Each number is 128 + 32 x the weight over its row's rms, rounded and kept within 0 to 255. Layers, rows and columns count from 0. The size above them is the row's rms in percent of the matrix's.

# layer 7 MLP down (transposed), 1024x256, rms 0.24, rows 419-424, columns 128-255
size [101  92 107 107 102 102]
[[124 134  89 150 167 127 149 159  79 153  77 152 101 133 102 156 156 160 100 109 112 132 110 150 158 103 126 140 132 113 117  99 102 149 153  98 132 160 160 168 159 129 162  85 156 109  82 135 107 121  47 130 183 141 116 187 171 187 123 120 144  79 155 171  67 153 115  79 149 152 188  90 149 123 143 124 116 129 156 132  99 134  76 141 140 142 151 162 147 194 118  84 119 146 163 121  80 120 176 104 124 137 128 175 106 104 119 166 114 127 125 105  52 168  96 137 141 146  93 149  80 183 165 151  85 174 118 122]
 [ 52 100 116  94 132  84 147 132 127 130 122 144 118 171 121  51 182 136 134  84 153 122 138 138 178 147 163 161 177 120  95 168  88 177 118 162 149 129  87  74 149 134 119 113 110 107 100 140 137 124 110 101  71 123 147 111 166  60 113  35 128 163  84 112  89 154 146 160  95 117 162 141  87 101 122 124 118 134 113 181 116 182 138 110 158  96  96  75 148 109 113 111 196 150 137 118 164 114 122 127 135 184  84 149 139 117 144 199 123 132 172 168 125  95 141 100 165 170 141 153  61 135 169 173 133 197 129 157]
 [ 94 149 103 138 137 113 131  98 156  99  90  55 150 195 165 166 135 156 149 126 111 143 126  99  84 161 118 134  95  94 113 137  59 101 100 138 104 174 129 214 156 120 106  97  71 116 149 130 154 135 183 126 175 214 117 152 142 105 130  96 128 119 122  97 146 148 120 175 144 104 180 113  23 129 152 105 137 129 131  87 116 109  86 157 119  84 115 120 138 127 160 158 116 142 141 175 176 146 109  39 124  67 106 135 179 106 128 132 110 137 161 117 101 129 132  60 153 113 143 121 119 120 127 145 156 135 156 148]
 [105 142 122 140  98 150 114  97 176  83 135 126 145 141 110 116 146  88 105 103 119  76 133  65 166  95 125 144  85 107 157  74 111 185 123 138 129 128 102 113  93  96 143 222 107  92 107 127 142 174 142  89 122 142 106 143  94 159 130 128 159 161 104 136  67 107  69 135 136 101 158 129 117 112 150 154 110  69 131 139  80 105 122 123 131 115 123 134 102  75 143 145  87  62  88 148 119 142 154  78  85 188  99 116 205 101 110  75 119 105 194 140 131 106 146 102 125  50 148 158 126 178 117  91 106 146 139  62]
 [169 166 136  84 102 184 143 190 118 132 189  89 107 135 104 147 148 166 113 121  76 166 152 162 105 132  95 152 136 140 181 123 143 149 125  69  85  63 114 138 166 173 172 125 136 100 124 148  70 118  97 105 115 153 139 138 163 107  94 106 104 150  82 126 197 136 131 102  75 106 135 179 136 148 153 144 130 111 102 140 124 141 118 121 161 181 113 111 141  92 151 116 136 114  56 149 102 150 136 142 105  88  83 133 106 110 119 161 157 116 105 123 165 190 110  39  98 172 143 139 136 124  97 127  31 191 157 176]
 [ 72 103 109 112 130 173 180 117 132 116 126 136 112 170 170 134 120 129 140  77 115 140  85 146 157 104  53 118 181  80 119 169 172 149  89 140 136 129 164  98 127 152 101 150 137 188  92 145 132 135  90 159 123 115 190 165 123 156 143 172  85 115 122 137 122 159 153 110 135 131 112 122 193 116  99 108  76 121 136 117 112 137 123 172 147 146 134 119 150 112  78 149 141  89 168 136 137 164 126 135  83  96 130 150  61 126 118 163 155 168 175 133 157 129  81 151 130 130 137  69 165  62  93  87 139  92 115 131]]
# layer 7 MLP up, 1024x256, rms 0.181, rows 420-424, columns 128-255
size [ 95 105  88  94 102]
[[145 201 148  98  88 176 103 120 178 107 146 170 122  61 113 198 135  48 147 119 131 145 141  94  97 177 113 153 132 119 126  51 120 152 187 114 154 140 159  91 109 171 138 160 106 150 138 110 182 128 132  92 189 122 118 110 129 150 148 152  84 141 176 107 107 170  98 187 120 169 128 163 139 170 188 142 160 106 123 151 168  69 121  71 104  81 173 142 142 107  96 136 101 101 123 122 172 180 163  88 171 146 113 142 126 136 110 201  85 170 133  88 160 162 117 114  95 119 102 115 200 167 137 110 168  93 129 113]
 [126 169  78  86 108 114 116 104  89 106 160 117 128 115 162 105 170 115 146 124 143 144 106 141 105 112 126 118 147 185 132  76 106 136 120 115 144  88 126 174 161 119  82  91 153  89  98 142 133 141  74 122 140 129 139 135 109 107 166 184 101 140  78  93 131 100 112 124  92 116 126 118 105 183 199  65 156 118  77 111 113  99 162 131 169 122 162 173 131 116 109 160 159  70 143 105 147 195  97 100 152 135 127 123 183 138  78  52 133 158 156 122 154 107 169 123 129 166 144  76 115 103 146 169 120 128 173 114]
 [173 163 142 137 128 136 169 121  71 123 137 140 125 143 122 171  94 103  57 124 120 111 145 104 119 167 144 117 123  89  99  71 122 122 157 147 187  85 149 136 109  97 111  81 142 128  89 157 164  83 127  98 213 122 110 137 144  94 108 125 129  96  65  88 161  57 133 101 102  65 114  89 113  76 184  60 156 101 109 100 132 144 157 223 104 150 133 101 170  98 106 158 115 130 113 146 127 116 143 151 121 151 145 121 183 130 177 116 158  72 142 154 121 144  79 150  78 136  81  60 132 122 140 169  77 103 152 126]
 [151 128  98 120  99  80 187 169 175  68 166 122 131  89  50  91 181 154 115 104 112 140 152 110 115 127 186 103 104 105 106  79  77 103 141 105  98 185 109 118 130 165 159  72 117 131 159 119 130 167 142 130 174 134 123 189 153 114  99  64 136 131 128 148 101 102 196 116 171 123 124 115 193 167 130 142 119 115 103 132 149  93 121 136 179 144 162 123 141 138 147  94 158  93 110  94 129 157 143 134 163  73 107 173 113 114  88 120 118 138 166 153 125  49 113 165  90 126 199 101 125 180 152 148  94 112 131 108]
 [ 91 109 147 174 189 146  92  72 113 123 150 104 177 159 119 141 126 106 142 134 129 128 136 110  94 146 154 156 114 153 131 126  94 116 145 140 145 138 122 105 115 190 136 170 166 100  97  90 128  75 117 148 120 121 104 152 127 123 145 109  93 108 222  71 190 156 104  70 112  99 138 135 194 163 153 137 107 130 131 154 205 126  99 139  61 109 114 205 111  92 171 121 163 120 109 117  94  85 105 133 114 131 165  98 106 154 139 114 147 142 129 134 130 167 149 141 179 144 161 118 112 127 104 104 151  99 123 147]]